Part of a small language model's weights: vocabulary 1953, 356M tokens.
Each number is 500 + 40 x the weight over its row's rms, rounded and kept within 0 to 999. Layers, rows and columns count from 0. Numbers have three digits each. The size before them is the row's rms in percent of the matrix's.

# layer 10 attention value, 256x256, rms 0.131, rows 78-127, columns 64-127
093:478436443467467437527511532467564477512521428484499500558488538555516526474475519459570541496567523469532511473503505507498479542454535537491410455550414463577475503495519522497500458484483481
103:459502543421480504496499490523506467509497445522545505458492546503520508456567565515525511433496522487495453579500512563567480482477527425510515476479460464524514453528539514495552504562488492
090:516511519532504474541474477512421455542488481471529459507467491501528487473458433517465528476431518432509455509485454437446534512483458541484488519492434550454515508580532507498544502424574487
096:539476448535506448457482538510468502464540475517476513484519521468488490533489537493457503527514477464580484531509468535535482546571485382498485553529464432541493488485444437505533431418566465
100:532552569512447490389526569528536462568492432464511519474508502513499548537488450493501425536466454482543490480494442506513530457548455456493550492565553502503471479440499477479469449573488481
104:444484494479547516426510540429570498457516499504478459538529564486461537465535544622548456451465481477472550469474529479477503503533563538470452531467500508545555460534513499517490465416525543
100:438455457515450436527548554556530499473498507551489413466433473464527467509462499504538502535460566510491489510452512478529492497447485536481537553515522594507525428509483535551522468492556528
098:503430505440482505490560540495552499503497549550547539491482528430471519585468543572490480567441433481500477462465538600502544486424515543456459499534579508487543482517457532469503447506476501
100:400460539551510470448518525484515474543497433405455566524486503473570570531427436553454476493546513508479482445482494548496512545429428527447494495453450474419566430482544451503561519519475555
094:446474405464437440469543489408511536523498528555402491562441553492475519401472550491471549566495482562486554439483545392426521473598570521578527561491568550516531504490491497476415536481487539
098:479413511461458484501489468454567557454504489468487505538473480506479499446514529535541480493503525590525551447499403478500496556414516492422503578546513481488466473478512517510539513477513523
095:565483503528529455511528492574450581544488520496544479495495512459412618471547498465476532467491394468503518460496448524484470482498485446487507517517445465466450555450505503478563451473501505
103:475508498456565498512459433490461479510518438520437472461470493572544474572502582517475507529555427469466495457572497508504496541524526456509540481503475492504512421454511543475558489581528439
097:565507443471491511546466511396577511480550536499492478440470509569566561490512516432544491563483452446478475520514544474548489537508460484479508469488470447533487552545519515471453529548529491
094:448509563450487508547491409572426526539505458478467543463511468596486515517464523536525499475447493497516550518498516444516433534609530560480383488528553469551536495504513530504534539550499451
093:550423572549507493549494515491523519522515495508488545464535460464486549518503516529439497443543507520542452525554514458520453507542551459506458520514474453539527480580573595452475530482506511
099:513466543524491517476494538572454440489511481457466518550547481424544548557451459521485528522444488499485470546546508532539497465513511479542520504415411435500432476485537494505556447540478517
102:526512512462571415446488464495476512458546510531502520486524564413493491600498465604528469516541486493478489542520463447553461495484537528514545553449537457506433566419456527444486443468454530
098:486459504547462507526500449502500519534474465527489489463476589555515519517557466513502488504561460472514482515620550567543511453495524498505489503516518490538488528503531506478502519513473462
094:514598445457549432489504453493522481438494563503485468486488469485466483505450457454472567464470511544489510488493535453494561517529501487515490535510554588459478528465550534486541432526554471
095:516594514463531494505483457514472479520507479512619471504446534520490496433523547508541539549493561468537488483414570464500501531450512482486590521494505521525504437492504448499545506481442427
100:402487500490528522454463506581494503496464512497528512505447555523477481442488546525575514458499472541483536557554535475426460455495523505438499537409487519501534530489527521517467539439529527
105:533462536508486456483459505457524463528479607540552449538452578441512510523483426523443501501465478465476480456491548453517474551485466563523479542466561450494458580501488511559497523467474449
098:484417546455491523440456465505454441512543551514455461516550496475539458521493474430471535530498465549527515476506509409444483538535538512404479489525468460428475513466456476508463540500496427
086:547476459517417482565481501459420477475478559462519543423534490467466482499474484543494457441460509479462483490483460456555489404580476512493469527487523496489543496508542512473512548512514508
098:516542518449545534458512480467428483545447470514569506540453554543475475448499419503588481476515507450493571499518531607438419503502467479558502496452542411482453547490485523474534542493486456
096:538487489498499491525544510525520544516497584554469464471490513510515500496518579442469478558486481537454534495519459449449481528456531555484491502476534560510551478464487473513492463563498482
095:461487498557519520473516453398555499507456537510439431454472460496551554516495516577439522531474527493496496482533439506526505513508472468430528497553514453471504528547502468542439543570480545
094:517576519464524412478481485489365511593517486469524503508492518490492497437513489498478439460440491489519512522480509537495471494485478470531500542498429519509505447534536515508479507442520508
099:563475512414482470506442502503464499555514544471505570541460495523536499503490502572438492486464519535477504493471519444476487536488514524462453477418428520494446502504498454530468495509462481
095:522490547504576506432476500581434511513484540570507486539467486425509449523531455513560502551551451487471543518451517493509536457534565445491461547497404514484536509540490478417538499482508523
095:458441505471497507525565561505530502442502468537355513549450484425459534553477473510490539476534446526530505480483502528512565507458492518530459484535461483468502537491426522511449448519515504
104:546464530493472506464470479538498512451579469519479468487404504616454524513537543559542524494545425482491512537472521437509474492523503473477487547548536471466533512544462491495506536555477425
100:493366545552497488460452505455538486533525549457458519512506451530523524457492496526491502486462502486530455526546483570542484415441415501533484534459501503525506480519497545540458510496507523
100:556534595556469451466523567464555521486539456495500455529424455527459451537454527484534403416502530528470491536445503498532493571506418570567523542425517488401462561499490468534493525575509479
089:500534461485452538474496493479547466556542487535518525499535530417493443483471447503466488491532508523481475550476541439465498544477544476530592489566493427442520499515466523523524524495524528
103:472492525490523469522479595498488388590512528474536505449589508529485525608480505522501518428529505515500472554491569508453578465498526511462507487530561409515512501433489474537447554506536529
097:533558486490456468437519487472485471445515503530513483571542552526500444580512502464482533614510500467508526489490529551628524476437498477507477530438446495498541505518477503504495508497428525
091:547552541458483525539479515475461503495518523534508480481488483474483503555478452557512490468431439480443459441507510534508465473496517524531588429526384515525552547458519461489480557537497532
095:564443557461525516459498479526503516486575556493474555516443485514464510483468487519545557476475547467529498497447572486578396436464503524485448500473609573525592496493530522504569503509469487
097:496493479504473533559553579524513444487511489520498501498503519537448489414514496500473496478492469512473537484513580491494518563556518496496495530464564487442521497536510464499494502508538507
094:433433460524513528488457479545501501504485519512555457433533476503511517515447504485457518465475487382499508539429484503465505466530516423482470494524521449530533478436449483473460517456429567
096:558488565485483545551508532578456548491427446491561472425531387490479548523534509502479472522463439470456486532492537457473473509503489483510526537522595519520463489508500564479493465485529470
093:468536460476487582479562571467516496473555506496536521492501471538486556498537478455467495480476552444511477491439494402511475512493561544426426539499503463496523472529498508516510486469506470
095:450526459493471540499537501532497520537501564471530484536431533489514562532522530478567519493540493475484495495523525515509458519420472435494498528616556591528510584508532549475575507586549529
093:556537524433501453464516482507470473466461492386522468545508589510475520444536475537459447472474583495488517486496480470505536531484494532464501518477439517538518491474484593493421558461478465
091:465559491436478507440528581511543544386503586510544446530533551443467477513541475478546467549425536529520431516551420508470435494535462548535520510546451439525503409480531475528530604508451489
097:478509505499435537519460498463470453484515481483460498525502568497431453500464502523488491489522481509538479515476405516483495516515510508549489517436478524513495461496485531507553547488560517
099:566592532501417532471552516489482446529516482515523423545564458451465462398517553540452487556506499562466521484470470483471561475489458514493549589510463534515528465496444555557577467485537579
099:449473566495499431505447559460514546469561591473500422484457464426509486549515468422464565536487499502520490542503427539434471491537540545467451433566492499494507482449452479470476469467474478
# layer 10 attention output (transposed), 256x256, rms 0.117, rows 78-127, columns 64-127
094:552460497519419461555532458561530501523491540518511505477480566538517482464504538501505537493440537486499589445473556467434483473561452510449552513595483500426485442575507540549524492548441484
101:487492516496469472446493453525533565460553472482488559508474485575562503523499559563499592464470496476499514562430431438565540519471542452543497481468530532528579417535517509505567500494472455
090:521570552450454559566525515509459513482492511495549524573527515502391487551553508521481477554452521534496503506465483505449503580451529534462513508511471551462449586469523510475508520474536452
098:454508515557547509474575498492467527430506583518513481528511549480585478544486496479548500481511491519499427482552465462454493518461472461476550446516474557501454464524549483498523494463538521
104:454522464503447412518542533531547502455495575538399487494529497544478492516488478514496541507520482551551464471554470433520514535462463461404473541506455479470509516509475451481455524567550512
104:452481606519545533469509515513542435434513550470531495571496508502482430491535478461515560545530472480455585579427473469461454487493475472512495465548477462494569487516537519454591498554468466
101:487603514540409540453456489461565435450472428469547464488430509476483458491536582505586485476492532527515441516518505496546484510477549528454520500521525434500477494397478487581476530487480507
099:507583484500498491538476507592440536521537459500453508510537496556500526442401490491450502482482507482476503508529490489551434454547558456505496483542470502520562507471523506587501492567458577
099:516509502524464532458516504480502443459497546502551490465545416499499489459506460559467536529496426488465507482468473569540511461466527520490478476501522574458484512439489490471528497522491504
096:454564578475569491506587518516487423496470491522525506520455558536476497472484511573507541576491513529499523462505523437511502442517442477573466516485541470516500529458522532531414464473492514
099:441472485510494551587543506516541467586485474490497452563576478422492496564539448504485485520451523478448470483513537549499503537494461445596468568498492556564536511479473486470496537459561526
106:516536601527512447466423412465480553528556546471479508488569469471523544554431556500518480474525511487445512451529520546502475495499479482493488585523476525562493496569466487473558489577501511
104:565492469580498482506593523478559569485424496501515494523438465542559519505475541512481555499557480498502448510441462541493528509431518557527513518544472495467469500553483456469516519488536506
092:479506480529433471532446523585478533528442573435507514449532454530418469542512487555501522493457505517478494515517448457481551597500448488483503513523540454541520459481519535534506481506513503
097:515528511482470490540545513504453550498491514504494543459506504571488509492501560537443464466467443555474501544495533503554507518505442542483527496540486497437501510506485661490491561494444510
096:399517527500537493442357494572532515473471451512482532558532508497497492492527531455497505481507506541474483443525451540490519498444460493489477575527531496476405590553542522503461588515528555
102:468493503517505465527462497489468575525465559493494453503564478527481489487532450549537517486546406507573492524496462482527546430483517453504459492486472521402572474538507468520516516497469504
102:515543548479452519406510460474477486525469446544502491584513497524446543539537457503520555513533429544510487476550411489507554509507526470520451495540410493469554502562491505497523505522556579
098:594482529443566514537421476451516458486469482483483478540460571521525518532536467444469563555497502426532466511491465450508516590527578531518529489507506503446512463488489425560464531588464546
096:498453516515471572447550551414480508554630493499521452450521523421464486542525525475487417570537455515445382536533510486504474558525373416539492555519507472511430505522480415502445503446513454
096:455534462483373460466538476560493453506444573550459496529578536513492454537411512510429436478540465483473490471458537481448490512485510503486536503555469503492485481541448527571478456427518445
096:542431528415446510503584451495512543464529508560462425484443533466458560534509513513483463438527593513494502459599478545467403563518548476499507533482510485504506444573460479544489490493472490
103:482546525503349516494536412520505480485520501476560523473623573463519512507452392515549455471467471449539547474522444519548528509489518496554495441457528532516466542508449503469461555486470494
099:469471513567416522470547520512521445531464521558525553480528457475468501484486500472516499418480519429476439487498517548469427501509455488566509475470471454430485530548451554509494525543566478
094:579444462540524432472407511556494507537486504494468527546554501478465482506457548524578536514433500457567490494556514481522511554447569489507515477542509481526477432438508500472530454519417456
101:496364473475540496494391504486489437491426526475472567475441521468524515484475450540569536500494458549490433509570524505494543524498543471454443542494443559463456517516565525492529505471517467
099:522502468548464470552474451500556542552520492524593591498573460543451491555484543551545553541570518433489479486516544470421473565480475491533531460489376513505499501503442485512560523421528509
097:463533499514589491512531581507441474539464515490511491502558453515550489491493435513482455529535469543528466465470443557497482501520497482458489484481480559459566462432548438471521475473494482
097:535531491428481523505581428534478385447529434531478500497506474532469501488454426483538562460567526481508494538519603513506515546579517488521483562463550524476483498476539537432529462414463465
105:466413554454471430508505493519465539520525513463503541456537509537468521484489489590487500521447462541490535526545469546468467499516552406521530471422486434521452542539484523459530488466478450
097:588552546477508559521467493567548431449501436504556471533513481498483505514499438529479462532528524507453465571523509506537500454477486486538496487442437462486474489496466501441496542578516527
098:534521495513483525587429540484492468569464486458457439455475516449514451520501538447507548553542505554523504498550458481457517478490482519500568481413448484431495489483528577428498528513448506
100:494519559491451528573496535559475527484489460513509459511486471549509460513504475471519457493534443471526558485514532449518526483483431455582567443527564467451480458489474491472521610457545447
094:511503513395499475465431492453449472438431537534467552483505537489533402546523514521506589459488513539529457517454512539488539584531496516513484421510501554446544414565532493562617503531510497
094:477534485476576530471475541458467505467512492514473471536487548482480435552514446502424527482532474555522505410575519559483485559484497476552454520524534502523483523469517483511506437524506504
095:442502438516435506454501525463528438562598405445557490490465543477516456557496486477466549495542455490492494465490454459546498476447459475456480427489493459539545509572545558483446469480440526
103:450472451475557562409451480532448492527494511572589543508486470425537465476465483482518530510483490496545437430436459465484493489542488546449530521468513509498497472457580507578545513490539429
100:576540501490561479593466523519563536472494454594446493484544473454551457559408492518519498506547442525539485539464469557484427479466511500578462477495503459502482502500503448535464558485555473
094:428509439477461487437502571534439516480569460518524514478477485517558545484523503526449457459521499450539497467473470535537527478574484552506486543441573499496449480482435492548498482512576438
098:483572488445530492410371482496547486535515447502488489531481502527480504515479556496479597508486495492508492598434458502588492401527425485543480491515460475525432498500543492496487561438467529
096:514460399482509472492432607461508485519478460466544496540488478516549509476446459506518472480540468478445491426569485486508477484507486557548426531464483529554510487474486570493485558474475438
096:475515438586469472528516423497542523487516579580431539497498499488540527498452499496560499541460459405529473492450461536458485441477477423474468492514488457488502547457526554451542504601535530
095:477470476472410435536477496445447521579461476438519466534444459571489539545546543549510505538439495554532454455549503503519540492519490456565506552516464443529550562495522512490448492471480497
097:457468480525490454514495466453451453496495522473491467457475492536498424386574459495505367536487543461498524436555530504509502498519506510517500543502439421472491456497510437481431566528479533
096:527490507498461493498468562542425526481480514522459544459498487508517543516517530483514473492520490422487518552437510505462475562518525500436560512576553524548502509507580486452566491500487538
099:483513538446407408470590518453530549487519536465465506507496517467484543552530414554512458519487462571529509565511508471554513457547532468525452503515571513494426485430492475521490457543441527
094:544482474523544478450635474452509520453572439463400582503464450457536533497505498492506508513424541555497505408495485499542507479472495579487447464517478486511482439478536551476494523552460495
099:510472489497556554478520498486494466496510571515488493501502488464537511461512468562490552599464523503484576504540590491533578487544566446538483536404487489497472525475494549562474526546494517
100:508511499487439467533580512510601438467529475552457445549427499548460521523420511555492436462477514441548479563524450451453574448529564497558533573490519489567474460478512517500533455477487550
102:470482446514533454486482544452487532507572515466540538514470513557494459459522533506504465535493464465498438574486503598450447476433498491532506529536536520510473496422492499488465539525571508
# layer 10 attention query, 256x256, rms 0.0828, rows 128-184, columns 64-127
084:477485532448520502575481484450461444468582551482512518507528529546487484465478536465503551538538500555484470456505546466476574493447431442483488488486526507514471511444556466524445527553499512
092:512567517489512540496485471435457465494469554496470486516465536558569505561516454427614574507536545573548469472467484534517552523490435477521496504548476543494502516497479565487539455425553501
091:451496548516565494551521532509606448454516514499506469550506448519486512474550538532476463480529561493578526529518527514521514500504540597454528522519457484474515497546527553541506454581474468
085:522475482476484428558496527577537410500517546526499466474470523535503517531529561480420480471503545500612417505523535527546502516509509519568459528492564549482550471525514477516563511413492555
087:524577437419543476410476537460503522530429473540481586530502623561476500469570554530548556484489482452522505543551406461464535508438569466514480462528463494406469562425534471499472503530451490
092:495471499530556497500521515513424550578547522439523423470543466528512566424507514505455533471457487419545467501490492545505454508532451532511506539519542503544508486562580586534469462470597479
084:414531516472488508502456427458454431527524555496510521480483518468544515509554596497521530500500481556511462505507520526442537527492519516564487493500501528518522494542530471451495487428530497
087:491432487455439482480518526436474461557421554462593452550486445510506456474480514483464553549535516573496488573482565505516549523519488555598522533470472470539470535507491513493515480433513431
098:426513491500508447518501505553475445552370531510572473543508528587528520566454485486474474443503566556489533554484528503457485504542547523485481508487514540469484526456477539516502556464447501
090:556557507468499556467522451608511499571494493570514544493531462530455483495505518551506545505522470493513515453491521506431546478462495495465464505534520519461453560473484475500527540517516464
100:490554480499523475595486533491494487545484490433472447502525459437523536461466556479523431471501509503490502460491561490505471546477546557474469408515568468531499515519497524528443502508541549
095:584533522463555518481483486556511540511603508462457479512534458492525493465489487512512425439524480530473545447475484453451500514413510509491513462558480473543462446426411517537505533578490486
104:427452486550533450544465501451446518498419498448560562526499506487564487510519583524473546411542574503515474525500504512500497525456583569493545510502536470484510481521441539495542414453451450
099:453523460508477469554527531495467501510488528507457533510462432534486445584507474501561589522485532490498518561502466518546507507533528475506520465515533571518501527563477496555524421488518566
092:460527516474471509502432524545497473525534487516531490501521498488456458453487436530477454468488447515458550446552570550471454447545379476569523552518480475552445588517448491453448501536448464
097:590579583495509513516511456485480477423493470553432503484488468516515503483464521454495517567545446494508535526540511530535499462481478523470543489554530473578432540429547534496481507517498445
101:535541523527508554503461526478438473459521443495552521472522479495456488515472483534505563496504477592558510462555477540530573514501574567495464498466491497563509475537512499462462491479533433
089:501453506566531489502430476471453497524530554545537527485502552531547498480515484520538464536452521499474530497527415478448400500509531469455499495495447500491545490513540515510489538502480522
108:493487460483507478541466522515497553511484490506524512465552556589383442527442490477514472625526451421432503483484567510508493485516440516476395478443484567471431463516448543542426563566444516
104:414488567508503432562506439526526408551467508480453473511479529525458490521533510446508505513459506426491429563545501505534504504543449465607456482470536475439483490530477500505450457558472419
106:489522469534512488532448521488472575450489547499483494492586589557475539496537491502522507474554475451522487514505531462432577442508547432557516483526543471536468481528496514509511542499447457
106:516469513467490470509508465518429430499507478525492525470548456523479544413466485555491479459486467445482489451530453506461496439509548504484419506487501452533445598466542470511549516481553572
117:559453489480468484559514547533436501571477487426427473489492468507523534518504473556529563492444501497509546475447548485493484464466474553473435573493480465543454541535468556497560470443523524
107:521518494575498516465548539510501531491639443530540495516444461543509534475470543508419499532473508473538541455456476497488471393507506451449444471546492470556561452513480493449426531516474435
112:463492504585478518452513529476480477515502499481584478468443462484512451459522422453444444527501494457527534476507388492554487525529484454564570515390466581558398445461427452494446455540449537
115:496570501521512592449536555436524533552481483448512453484479512523488479504529479445533554486483481476433466538472448478586519491548535481419479500488488449488572487491493530540572488444564474
104:522494402495544484495466501509523511512432524479479509554529535502510504527500529509480487559536537559447492523553495463485510435459517519510528494533516533501453458570488574471519474465517480
108:518498574488606550422525486489485442570478466577454430527455579488484568444444479520518542583506445503515529531464510415513507448536498468533520505477527454481460503548487513526465467522440535
106:480561496504485527445486479554425529560602522500546500510474473475527528499468533496526584595510517478564470499539519503498510447492481442463470474477532510506440430470499471423591491469430445
107:509501421584546489529471500523564499484499530450523508474430557590500578528522537499546505577464571493558494563526514470490480473574430472472487490529497523514454562540544530461555539467448508
106:489482518533580408479510520489586511505532501490462497509550461513475512545540487549527441500583453463505514528582484535493432550472459409506488479537466503484496541437457565536528528492526504
105:509513509540508534528448475502497428540470543498547541529516536466497483510474393558559555532507509570545442516466593453520459429442521456472411524426483505463512491509560496538526485520519590
081:452473484492507530485461485487443486473510477457512514486505512497493522483463569458458502484508534494521484520513628546457554449456570554557486489553501522573453581563474459528451470456498460
082:438439429484469456446467483436500567508596542492470525541521413511466447443482506450589503567511504496407516491493515469468546536451500458491431463524496421460481439520489478464505481536575552
089:439495509535545559473507553457472584517481457479534388514495536520524521551593544525471529501403541509504556534462536537455479514553527566497467550507479550473535549499476455516504520433524492
078:596473471599494495446488453496508529416566556590449501454495482475504477530500497438471394545525541498524509478516508491524477519537450426502453500492536476515523484541478500487495501556450478
089:434523489495483502560456472550412444581463508496576446445468481386478417485443502507480507562547524481572505483454484497548495525432494487511453530461538555514583549501454527449566474537464430
091:554433401524525496440452484548632527470470522493461526533494466597488501523477474517494434499531542491526556474533485521510463498482572495530556435543485481487517511511484494583506531532442397
077:530495519495601477487588498550527531496501503561470501559498476524412540542509579505446466529523555523472510477529551516515456510501525522491565377490481503418474507529482550496395575488502468
082:478445498567511501460549487542484539483447493530467518554514488514503608530529536507442479485481513484483475411468531498505457535517511489528461514529530460528496558498478449545489524575511551
091:523502529448451454462505483429493467525479454520462507465526429539488465488499510533527413634580464425489579453610513524608509481507448534486402473497517533523498420472494492482411521488471482
089:490462544468486497470487488470452403534553528449503483537530498423569490475543459506425512524541492499508553539410503460525514481502493535491523522508507419501488471490454444439484504450443439
095:511524430470554477539519448486447475514453498516475549525576552551534473561527530555488508491467497568476448587519479546466443555514534466462442449516471516496470576461485442520550489471530527
092:421538549465496516494491531523486485448594549444513493498479485406511537512489583456498523488450479523512467547470432544517510442503448546478489514507441453516519493479436455458525510500506467
089:519549525504438490478545464523476565491524521516536522503515466509503557540493446531567503456460549535488468456495483555540486482472518542542547553537485588530526497548484424529434495474431530
098:531529495542516528516516443488461484416487477480530507486534578516478506537421479452435552495498486504508526536497521514506569502508532443568510474462470506561455547491486516536486464434530521
105:492507458508526461454420496472487489484538480461481518512459464562457541515545558492380468506498490482504450487427458465510433434440413475463434505514430513480455517490534476502494511450490490
100:445588505458481496578484494481504530505555475487607521579505468434509459472498474532469507507553506462457451566545479565492493458463506529598541510517489489487511604568462490456500574518391463
104:610531498550467478509507468601502531475543547502536456404498492486435500544522487500478485459554517513482547460498555463547510542539454484523449539551439550529513484506463461516507515434577509
117:592545484467556518448432548526488546432523526573465515480522447489461572421516469520523482514537463480519437435453426525501440485520473536473488518529562483458465446504558443460525491542528501
099:521494493523497520460504448520463517486531498527546541457490591374508498553418507452472541555482373493453543512514461513480509558469492498522505459530443454500476444525516480480538550507581591
103:505468473502509469516531485493567417523561512457515543591557515466462492545537536437491444486554594497538469472529506478465498401498406509474523498534523525493540459531513491528468439508423548
118:530462568535476493490496515429514510508538491482488477469512502564508503485541466466564465462497514511462487487585448454463444485450466534460501519509445452532526476509469431423501494519509534
103:515502496523497600412449539469462586506560511478581532590537527527526562494394575472485515469522501458538527484442520496494535506499390491523479497508496499491562466493463487490519519465458508
106:525484555557493486495476473520594462460518557464480443513477577493484478518405556429565550522540536503506586489486539549503464563454516505472472497466518551452414543537464522475502512567489510
109:557513491416470449463524606485477557477504531489538498416525525481550506501526490572458485541484479446518424506461454490517523505510496504542486465536528550498449526485510460483528493454497556
114:452447525475531532477580550541499367499589587498519509504483575493499497535531465502433457445541469511539548486501597535528504543498550502507511487520522495484483523489508526467486534452542503
# layer 10 attention key, 256x256, rms 0.0849, rows 128-184, columns 64-127
080:496463507531499503497508445471521532484513550484436481475475448452496494535521489589590531520505518419505558512481562549468444525448519455471530605434446409540527471570469478524570475506474473
080:509465493479463521537492488497449492515583557472519559549468544473429518484547532565505425483504454483507587519568531530504555522477455413481496480517496446477547495517538481450504466429468489
083:557573438500552498526496480490510469491564507511504493462527606493475571528535553533539498490498551473520422451549503522464514473508627516461524492497387527457443437446567494483479485408501571
079:453508544520489515439549522480499507498498534529538547522584477474547530477523578509520527511445504563508492495566465541487577500493497533497481501473402577568459498473499486500434555485463417
084:486475439489477510493475450497417519488547416513530459542525464529547512513538516486561506538515446487433600462412468513478493548475508472515478495506560469531518480567414491472572500523446485
094:537485566486475495524517483533445506513521469636428502535480475509523520474491519510445483438507525481580519506425507506413494518516531481513477544464459525480514506550494514457513502532523540
086:573490488505534508484509567581514468472484434550472438483509525439531486537512544501561492510484576499598515510500485468492542487512486445555550491524498481553566516454474515540498539427489480
085:519496536560546466520540491523468523531503497560491530482543526501510464525478506436495424545473476505474581545558517498511438535469416462566431379545488593486452524532478479474555568444499455
098:443484452534471492512542526448546521516533510452561486455463467505536489511512514486504521544542506571519504491492576490462480490543493477626508431469468507458518524491448529507505556465551461
092:465479523524460450508511508566410474541440497497458478438504501440479450558503559512427591475503583487433493519503496483500562435515481532505442537501456529539526483522474555545461488480549514
100:518504545453474467475509513466435493499504476490478532524517464517511505601388428514423500465472469471512482481504462509460489516527529566423557510582568536547543517531512479546456475511517437
091:524495513517499520471511446439568493478563523476533548455432508495518453469508417477458500593504479516455475509526510532531526446496433466545481512523455534429572521556562474542530456564534529
094:444465547518457469482488529502554499531516519469457534573487422439542455578534482512486520481489505532472548553531501476475498461430539551460488509501499472487477499407498476480478511485498500
102:459439522488505437518500521463511524511440565565480463496497498489555500475637529479517550490493523433558525601500416514419464524445522532561567473475529460452532531569433459533531492546531497
101:472532561466552489513500438487471514507523500515504445486490554507433492491484483501577525503497438488455454510504455472527495462419520521558446439507538514493392496530496492571526524498545521
100:579544463539469500447562483517564488502521503520443503505557496462517516534489513527503503557472492501517527465593427467467515481524541498522446496454530495594555424463466470430486556534510512
099:492565498486455518511492439546494537503482523561430578512451461470437519521506473482469430511430430512445553541470431530525496492505457576396512543469518436492509499485453452497556483463524436
126:399467520505524524475506541462532485478489557492518501479477500508430541477480417475552479483518510469445510440562496531539460549490472449494492463436412441459466399439512478597443497498557567
102:471510545430536496459497500488523482528462516464440492491520506457435500469464519503520475539504474448476501616481467532512475520440406495425548498554490524459486420434474514473489510471482472
114:498486552468523530450508479460506447495518545544491546581507443511539470476452560476470569555564470509509474478522579506526493522551442531483497452513519512568513498436459426458484482444498515
112:519592446506559501443486501472545546506497478500481544490530562513476550462523550483594520456479520473494506556492598478488475525482514401510409551505536422432597480498465527471505500488486526
107:492503565524501576489499478570470476522530527538496526506503497456564482480445568470483514477543484495526517501504528484512490506489480526501517455475472494515491473458484517527489469533566509
116:437481495447483480538478457572487481501478513520491491525481590446536523468501513449509514510482532459474505437498550566568538511433541468449537481465507456510472450501499471549509486519475598
104:522513593518548460398505537524522520537621498489508512450502436458522566490517492440479485520575460416496447538452525515517487452531525535515469524497576459512457464474508488479453475468474486
106:545429562465445566480559438512495400457506512516502451499545479514514510469529566489495428564552457567519501511534481485467544466538560536486527506511542562430525490533475537480477496456523565
115:424574549472553528488566431468501480486518529460499526522449487524496482574529455469483492443506477469495545442564500505532536519503408490426441565614521530486458544482488485504489532514546552
102:557540502465469458507470396508532481484496472449477507503529558469522492499446493533504557546503460566470518469520507481593517519507558527547415580492456484495545556524500506416529539490512451
109:486525490542515515544577493562485481538556479484485494574525461405465497484502505488493514403424390454420524470493539462448490542515490470452565503445521521450477492529504531560523442540603525
104:476474492466505467443471470511563548571519495522586507580505495506557471462483434469506532464489432490568501520472494473517517440463496505516499509575460495518508548520471467551420521526449447
104:527575475454540522467520529559476572496480567530531576461476489581572545524558539542458475525466491493516531491488513507445493516569492554578485539459486439548452494522545490508537511489518468
109:457471585486505455485482609507438481493480470409453505439496438427526465519498509559444502455522511476557522480482510489561469583513496537509463541492467515542445542470486502457562518518539414
099:534554479581546433484484485533441532485481478493510500431483510457514527506398566501445533520462444538524460477565533507522475462522662517417392488451482566571503468454513493461522487487495512
082:576495582464524496464545416495471483509468487518475496490521498508504471502500431508444481545576482549474482417501451411524462491486503495455507514490414505536540443569507490509456476529506484
092:488506502459477542439555495408513475529517536472581519549470416490574508486456498484493503476510481527493497459514508552554506519515467567480448595457441520432470522463497486537513507422474440
081:545492443503500489510512564445506470493456585494525482492476481432450573511521570576530560559535551501492423578477515539440484506421516509472471535504473511544497482452454557447577475468494509
082:503554488427552436535462522470603510475466535477524514479549524529486449421485491526547507441482587457495456519558514540515582505462505522532505473473507432469459477502485488551477480519478492
087:484440576495561437534475488540497540538478448538520449596509537504487439503507534415437435509542482481516597507518572407537518501554456532477506403563487486520574511540495540482466539486441462
089:468527493443452538569514425524458511456451509532534520539549555507502521556449435529521470454541384476479501505491492500431510586530498550556512551538535584459524515472491497495460441497470572
086:541476488532539588502465537488558502599532510552439467480511484521464471498550490482519498451438582546552485562530526472464528526516524520441438533520538475544594500570519551451499501488487509
087:559454524513490444482454512515514476454466466553521462481629522582447518512487515463471499512607490521504527481486585502501530447500563533448504419411559548523386468496482525571547491459426524
091:447529453475540447478461546461534483549503492459490479430451552456475515530573489535571559431442534520517527539515553445514469393500469517518448473530378424493512521495451511569457465500604544
091:539493480525513488529540396471449463560479429570439460506529531473475492508510538516513498457431538463591538537504543502453558439540491531404486466484501535454477507499482498548478514440508554
091:518492539554449435502500462474512443523574501455485444521444584467495510501571532499514599565518431462529553458496451530445527482510467490567555521489478521485529464545501469471488520480510529
100:441468545537598548449490537565516496546568484506482472607504512509499521554502503564496543406503549515519456481472503496485499499463539477490476535563507564545518551555473541498485524498485438
093:451470504452510511601489488443552473502461517406424486512412503500458469418498548486584490532591511528503494504471437521493498499486497444502508558559476482499474562494498514527543509490513533
098:493519542437457501509458463463478480534559504536437507452551544501559446535453526560484455493560456469512417497516452496515442537510495498433517488457453450469524504501527483536577517441476519
098:462511495493473536479518522515442529491518524500419540527489482551529503472467474458458479513508521466528520429558460447517439510592530581485499476527527498531587560423472531468521510480459447
101:417482506507519557519485586499457456491453477416555534498516524528487497527473498515471522494492459472527553541533545484506579528544522507475525502484462456472530510495489586502448503492439459
106:493445521430574557426478510515466465500460478490547429436427464533516574492507505557515439489453447540476508496514487477474469472510451438520491581455418507565512436465523506455499488526439565
089:471469545493444514548462524535539521498503532451500531482500526527475493467446444534504464510532484559519518498448541546595532488511494544487512522524507508445383535469537446552512508562528493
112:594536519485500493548517550479450500500532536500512533487515540480515529538522506528506543513479485475572501479503553488503515505472616506473529583491480498559511563525488546516483552477495489
110:490536549582469465474493544539564507511544490504525525495484453480454498538480468460533438441554440485529409476556518504531538488504444435488497515488494512542605571559434491403473511548521529
105:459512523590505403442546523551497523461475526439441535446504562495556499551527495428477486438435501483536522487551460485488488522466550438603541521471488489544552501577535483450453426481477500
104:517512515482478485483491499592584542503557442502471478475455423483509491483358477506419536483478450436518452494528495457500492494426448483545512592466463519464472452511504554514497492480514521
103:481584541505509564443514484494531514502450439507520508555508455463528434508527471490404532504583540480466470448539463495491557498557481436401493454499533439492509535487516490496521541429512500
105:586500472515425575491489475455428507515473507496577526503514521507495491504567514474441476506562471460505464504514468475474465514423484547500513553553483491484522483517480562488502451461473489
113:499421519553508470519534553532402452458541461478603455502508501496505488553504545540501514550550474518425488476488550427435523526462465507536492507528530466532425505497490546460539523553542471